config = dict(
    n_layer=16,
    d_model=160,
    n_head=5,
    n_kv_head=1,
    head_dim=32,
    d_mlp=448,
    vocab_size=8192,
    activation='swiglu',
    norm='rmsnorm',
    norm_place='pre',
    norm_eps=1e-05,
    positions='rope',
    rope_base=10000.0,
    rope_fraction=1.0,
    qk_norm=False,
    attn_scale=0.177,
    bias='qkv',
    tie_embeddings=True,
    parallel_block=False,
    extras=['capped logits'],
    init='normal',
    init_std_qkv=0.0266,
    init_std_o=0.00471,
    init_std_up=0.0266,
    init_std_down=0.00281,
    optimizer='adamw',
    lr=0.00197,
    beta1=0.9,
    beta2=0.98,
    weight_decay=0.079,
    lr_head=0.0181,
    grad_clip=2.0,
    warmup_steps=238,
    schedule='wsd',
    decay_fraction=1.0,
    decay_shape='linear',
    final_lr_fraction=0.0,
    batch_tokens=32768,
    seq_len=256,
    doc_mask=False,
    train_tokens=431500000,
    steps=13169,
    dataset='wikipedia_en',
)
Each number is 128 + 32 x the weight over the matrix's rms, rounded and kept within 0 to 255. Layers, rows and columns count from 0.

# layer 8 MLP gate, 448x160, rms 0.0977, rows 72-78, columns 0-159
[[ 91 197 149 129 195  37 120 155 104 149 109 168 133 154 174 190 118 130 121  85 139 151 114 135 141 106  98 152 150 161  68 179 155  92 141 169 169 143 142 133 152 159 160  76 138 186 163 136 144 109 187 149  74 106  60 144  95 173 154 151 130 154  99 108 166  92 158  73 162 198 150 142 168 111 114 113 145 138 127 123 149 106 193  95 118 100  91 144 118 114 152 136 142  65 124 126 134  60 168 143 141 137 145  94 110 120  77 143 148 162 107 148 143 126 117 141  81 118 151 143 145 121 152 145 112 177 101  71 155 128 111 134 111 164 124 203 148  78 174 120 145 114 106 118 150  74 160 125 173 118 181 110 166 118 174  76 125  88 124 131]
 [155 117 144 143 174 107 166 132 170 202 123 104  81 144 125 111  93 156 194 111 135 180  75 135 127 215 108  88  93 144 111 153  71 168 129 176 154  69 114 135  88 156  77 155 174 152 124 172 176  67 109 148 150  46 113 188 144 115 107 191 117 154 184 125 184 101 152 148 152 108  43 175 150  80 109 104 127 102 115 137 140 131 152 129 106  68 156  90  68 112 137 143 152 156 120 122 118 134 104 128 123 151  97  84  42 172 127 159 159 102 159 206  99 129 171 119  78  44  80 179 153 128 156 193 156 126 111 144  70 159 117  78 172 125 128 150 104  87  48 187 110 136 113 118 132 130  88 155 154 150 105 126 127 115 127  76 120 103 186 142]
 [175 156 108  94 123 141  81 121 130 143 122 126 130 130 128  78 196  60 118  80  91 148 144  67 168 132 182 114 104  69  86 138 164 133 105 217 125  83 115 122 160  97 206  90 162  84  97 108 109 127  98 131 126 144 116 155 108 151  96 159 136 130  82  93 153 177 127  86  78 163 102 156 105  70 139 122 124 158 165  91 151  98 177 148 158  58 136 123 111 141 143 122 153  91 127 111 129  99 144 139 125  52 167  98  94 153  99 157 179 144 123 141 114 137 111 118 156 127 142 150 183  89 124 154 124 119 126  80 150 106 164 155 133 111 119  90 145  90 144 140 128 149 133 164 155  47  88 126 151 118 132 140 134  96  90 153 126 142 132  33]
 [118 104 147 124 107 127 183 120 101 117 125 100 146 101 147 102 143 160 125 126 130  97 175 130  91 149 133 142 174 153 165 139  93 151 169 117 116 122 142 166 144 140 158 109 194 126 101 161 147 140  59 118 154 160 152 131  62 153 127 153 220 119 100 125 207 149 172 153 118 111 133 153 116  67 180 118 101 128 130  70 119 178  57 132  89 106 106  91 102  97 134 131  66 163 142 111 146 118 101  94 122  56 144 104 130 184  74 113 140 177 136 117 151 126 121 147 115  66 119 150 134 126 165  58 117 152  73 151 143 114 182  81  81 230 102 119  76  92 109  85 121  67 147 137 132 110 106 135 161 117  88 118 125 151  91  89 123 131 137 141]
 [208 122 152 151 159 131 155  77 115 157 137 148 136 134 134 129  66 142 130 139  88  84  81 101 149 103 100 145  98 118 120 140  70 150 106 137 133  94 161 171 142 138 133 139 120  73 150 111 116  77 104 121 127 137 164  89 120 129 144 130  48 111  86 120 150 170 161 146 236  77 122 147 155 120  76 166  80 128 104 162  74 163 142 161 168 147 129  77 148  93 172  88 128 128 107 154 160 118 191  77 159 108  85  87 154 168 109 204  57 113  59 105 160 147 133 154  80 111 178 184 140 136 137 154 123  50 153 104 139 172 113 121 113 156 161  83 113 172 146 137 160 184 183  87  83  74  96 146 114 145 184 174  83 117 128 177 110  79 130 117]
 [112 206 105 144 117 102 143  74 147 118 158 143  80 130 122 120 102 141 120  80 142 176  87 161  79 139 174 134 144 115 144 103 115 153  98 124 139 145 132 145 132  92 152 119 151 121 159 139 104 106 117 142 148 121  96 121 120 124 167  95 127 135 134 169 178 129 124 130 190 143 125 119 100  68  93  90 113 118 167 157  70  93 126 154 109 136 133 150 150 105  96 167 192 109 113 164 154 119 148 128 143  89  76 122 167 143 182 109 114 145  86 143  58 106 121 125 165  76 142 177  98 101 185 149 153 163  95 127 116 114 122 171 139 127  81 154  81  78  90 155 128 152 158 156 110 129  84 130  89  95 106  95  95 134  74 158 119 140 139  81]
 [ 61 139  89  99 139 168 177 181 105 169 158 152  70 132 120 114 120 129 162 108 123 147 177 141 168 177  85 147  81 152 190 123 103  73  63 114 111 122 130 152 143 140 134  74 122 116 133 110 104 165 166 152 142 118 120 163 146 106 155  92 173 146 128 144  84  87 133 113 156 118 132 144 119 153 100 171 136 103 114 134 188  74 147 153 134 124 104 142 109 193  91 126 123  98 137 130 119 125 114 103 147  86 151 123 112  65  57 126 109 128 119 164 127 132  86  97  89  66  89 130  80 103 127  88  88 135 142 176 113  81 152 139 119 114 102 106  92 111 143 108 138 141 103  84 140  98  69 124 106 145 129  83 113 126  91  65 158 128 134 130]]
# layer 8 MLP up, 448x160, rms 0.0956, rows 72-78, columns 0-159
[[125 103 149 110  93 134  93 161 161 124 134 165 154 142  78  46 140 177 118 203 118 125 108  98 131 156  90 113 135 172 162 152 122 150 120 149 156 174 171 180 101 118 116 128 134 107 163 176 161  77 141 127 123  93 181 174 101 138 119 121 116 113 150 113 158 154 132 134 146 102 139 101 202  75 125 148 127 128 170 213 172 135 227 159 130 151  92 140 139 112  65 108 123 101  81 120 124  99 118 138 149 109 112 142 158  86  72 189 175 123  94 169 126  53 170 160 122 155 120 126 122 129 167 145  95 101 141 132 105 161 145 169 117 116 103 116  26 113 109 148 161 119 111 122  88 140 110 143 133 106 155 132  99 114  87 129 134 170 114 172]
 [122 188  63 110 164 128 168 135 134 179 123 121 153 128  65 154  70 125  86 151 152 146 225 148  94  99 110 142 171 150 222 105  90 109 114 157 115  80 133 131 109 118 126 185  94 121 187 102 131 113 165 193 139 122  59  47 110 163 166 135  89 147 148 202  45 163 119 135 115 138 136 103 148 137 146 169 132  70  60 162 113 131 145 112 139 149 146  80 103 154 131  96 136 120 133 147 102 126 115 125 121 110 142  99 150  81  84 149 184 147 103 130 129 145 127  94 112 138  86 134  29 155 111 132 134 129 140 171 125 169 157 149 154 165 116 168 122 131 210 101 162 121 131 133 107 168 143 141 125 135  86  84 144  93  92 192 123 123  78 137]
 [117 121 114 109 131 158 130 127  94 146  76 106  96 148 149 147 117 183 116 146 161 102  86 163 119  97  80  54 141 140 148 159 173 109 111 149 151 144 143 119  93  82 109 153 112 134 133 179 157 102 220 150 173 121 178 146 167 170 194 122 153 133 188 115 185 177 130 113 126 159 105  96 159  65 160 132 141  76  88 178  80  84 168 133 129 106 137  95 148 156 166 129 106 147  66 156 144  72 127 136 133 126 125 149 115 122 119  86 149  70 105 109 177 165 168  98 159 203 125 145 152 154 117 152 141 185 145 155  85 126 159 122 125 156 117 163 127 127 104 124  95 132  96 125  83 150 163  73 167 112  96 141 135 111 147 142 137 126  67 134]
 [179 141 142  81 124 123  95 184 123  99 140 162 113 131 121  63 102 128  71  94  65 132  63 129  98 132 143 114 105 111 116 127 127  85 164 113  77 146 181 135 119  66  71 130 155  85 101 126 153  77 183  88 100 116 110 123 187 137 192 136 114 138 130 142  61 131  93 113 111 118 111 136 172 122 118 122 123 117  86 140 165 157 135 204 134 130 126 136 175  93  99  92 119  96 120 137 134 143 149 207 117 162 134 171 136 127 133 173 149  98 167  91 121 159 132 145 196 187 109 149 122 141 138 119 102 165 169 149 141 107 133 149 173  72  78 145  47  89  99 168 184 149  83 117 186 168 173  57  94 106 114 131 163 144  97 128 154 164  93 168]
 [119  58 140 102 129 131 164 153 152 158 128 152 120 120 135 160 143  53 114 154 167 101 110 170 133  79 125 150 140 164 144 141 164  85 186 153  87 124 128 131 150  96 104 184 115 159 135  85  99 163 169  89 114 115  83 152 141 127 130 106 163 154 137 121 111 134 139 142  81 161  57  26 137 132 124 147 132 157 165  94 157 110  99 125  77  92 159 131  80 164  80 118 116  77 154  99 139 120 166 184 146 162 157 172  95 150 162 119 175 137 169 145 113 157 115  90 144 194  91  40 154  77 133 112 143 141 138 121 143 138 119 115 175 107 171 191 125 134 113  80 137 110 126 205 162 186 181  65 101 116 127 153 112 151  99  90 121 116 141 125]
 [125 153  98 115 162 116 163 157  77 115  88  94 116 139 107  90 141 132 128 125  96 126  70 128 110 121 169 161 148 153 121 109 126 150 117 135 121 109 108 135 135 161 145 124 112  44 149 105 162 165  78 109 144 105 134 136 110 175 127 180 135 219 146  66 157 110 141  53 147 109 136 136 110 108 119 127 118 155 160 111 130 118 132 121 147 131 167  57 205 135 137  62 169 113 155 129 108 144 113 127 141  94 116 196 101 107 138 144 140 133 170  57 124 150  85 178 156 142 164 115 182 113 116 137 176 166 118 106  95 105 126 128  84 172 132 104 123 119 147 123 183 160 110 146 168 159 169 133 101 109 183 121 147 142  95  81 145 153 117 130]
 [132 149 182 150 161  87  80 121 131 143  51 134 100 130  44 173 132 105  86 129 130 207  63  99  75 130  77 135 107 174 100 141 126 150  81 136  96  57 140 140 114 162 100 136  98 165 114 128 128 174 141  81 161 166 168 179 132 128 132 130 108  93  91 183 123 115 143 141 175 107 129 133 145 147 144 140 136 110 110 118  90 129  92 167 115 100 119 137  94 100 199 101 166 168 109 115 155  84 114 122 139 107 139 114 101 107 114 129 138 170  91 144 120 190 165 151 129 104 153 124  45 126  93 123 116 141 108 103 115 116 150 162 114 119 131 114 142 135  91 159 150 104 167  67 178 149 176 111 132  97 100  95 208 141 136 135 122 157 107 114]]
# layer 8 MLP down (transposed), 448x160, rms 0.0949, rows 72-77, columns 0-159
[[151 138 130 109  81  99 122 140  90  99 156 152  88  94 109 161 105 119 180  59  90 110 137 121 125  83 153 106 123  22  54  78 100 109 149 146 154 152 110  77 164 130  89 150 122 168  88 139 138 121 142 105 134 113 112 141 115  98 157 119  73 114  82 138 152 131 174  96 106 103 242 142 102 112 144 141 124  94  78 124 136 167  64 115 127 114 111 130 103 106 133 116 114  95 125 110 192  97 112 129 143 177 123 100 112  79 172  97 157 134 160 134 131 159  59 132 128 137 133 108 179  94 147  81  61 144  90 141 158 119 169 125  97 110 127 180 144 131 205 133  95 153 133 171 135 125 120 152 145 110  92 102 128 168 183 130 101 158 119 152]
 [154 110 143  50  97 139 125 134 103 155 118 182 139 130 143 135 154  35  93 115 131  50 144 142 129  51 106 107 166 148 181 143  77 170 144 120 127 167 172  95  96  90 115  77 129 174 171 176 164 167  63 105 197 178 123 140  83 149 124  64 117 122 120  99 140 151  58 151 137  82 173  88 123 146 150 142 127 108  77 160 103 159  95 140 150 185 150  70 161 154 134 153 112 112 136 175 144  78 112 145 130 119 109 119 132 143 105 121 146 158  98 165 123  92  76 129 142 182 102 140  80 137 110 127 117 172 155 130 134 121 142 127 107 158  83  50 124  45 211 116 183 126 109 116 134 119 153 142 105 112 104 140  67 145 108 156 138 145 121 107]
 [198 141  94 200 111 107 102 148 103 182 155  89 133 131 141 133 192  94 107 212 115 151 139 112 145 163 111 149  97 185  91 148 147 148 108  84  40 102 154  90 137 116 116 138 140  51 134 179 111  78 125  84 116 144 162 131 120 116 125  95 126 113 159 117 145 195 120  70 117 104  57 173 134 109 185 159 144 170 105 155 160 123 107 124 113 124 162 126 109  90 104 110 109 121 115 131  87 153 117 134 140  91 136 131 136 148 132 167 118 128 222 129 150  79 119  96 118 144 140 109 113 146 141 106 121 169 131 115 102 156 136 117 173 131 135 146  68  70 158 149 100 170 130  86 102  81 106 193  97 153 146 115 151 101 136 124 138 198 124 157]
 [145 131 117 154 168 145 103 129  89  87 129 125  95 128 145  61 107 106 185 166  75 150 195  80 146 112 139 126 123 107 195 134 106 168 135 132  59  61 132  85 127 125 137 145 183  63 180 156  88 101 100 123 120 137 149 126 158 134 139  98 117 128 164 117 210  88 192  83 135 146 137  88 162 133  94 114 141 142 144 102 129 125  73 136 152 160 179 171 118 124  89  69 116  95 171 154 100 122 179 141 135  86 142 129 117 130 153  99 127  89 232  97 170 121 125 135 114  79  70  99 109 122 186 100 136  98 128 117 115 109 183  80 150 153  92 132  71  87 143 123 101  82 152 120 166 144  77 145 104 131 118  65 146 153 105  69 106 126 121  98]
 [104 157 143 105 138 140 111 122 169  99 158 136 100 114 142 113  72 176 136 119 119 134 125 126 155 135 127 119 134 121 111 143 103 135  75 125 136 152 136 151 154 142 135  83  90 132 145 140 191  49  91 135 142 157 133 138 108 127 130 165  91 105  97 159 134 129  97 126 158  58 128 171 144 162 111 113  46 136 126 141  76 117 140 145 121 168 131 119 152 103 146 164 153 122 123 163 151 130 116  71 123 108 122 113 140 175  97 142  84 103  75 118 172 134 138 133 112 102 141 255 113 115 136 127 119  46 139 149 139 139 111 150  85 146 120 120 138 119 148 184 131 131 154  29  96  82  81 174 137 138 137 118 146 115 112 158 101 123 117 136]
 [102 102  95 176 157  64 175 122 108 126 101 102 130 145 103 107 135 120 190 135  88 133 111 135 141 157 131 114 124 111  83 194 111 149 156 167 167 139 145 108 146 163 108 105  81 123 148 119 160 120 101 151 191 100 113 120 121 120 154  93 155 115 142 140 101 130 123 139 107 159 112 109  69  67 119 130 152 105 172 129 109 144 159 110 141 136 139 147 141  56 158 159 137 121 120 139 103 160 126 130 123  90 106 135 189  79 170 158  71 146 167 159  84 118 162 134 201 119 150 160 145  99  95  98  88 129 164  64 148 152 116 159  90 103 155 152 156  94 156 110 140 136 183  76 162 106 155 155 123 148 223 151 201  89 114  97 111 169 164 113]]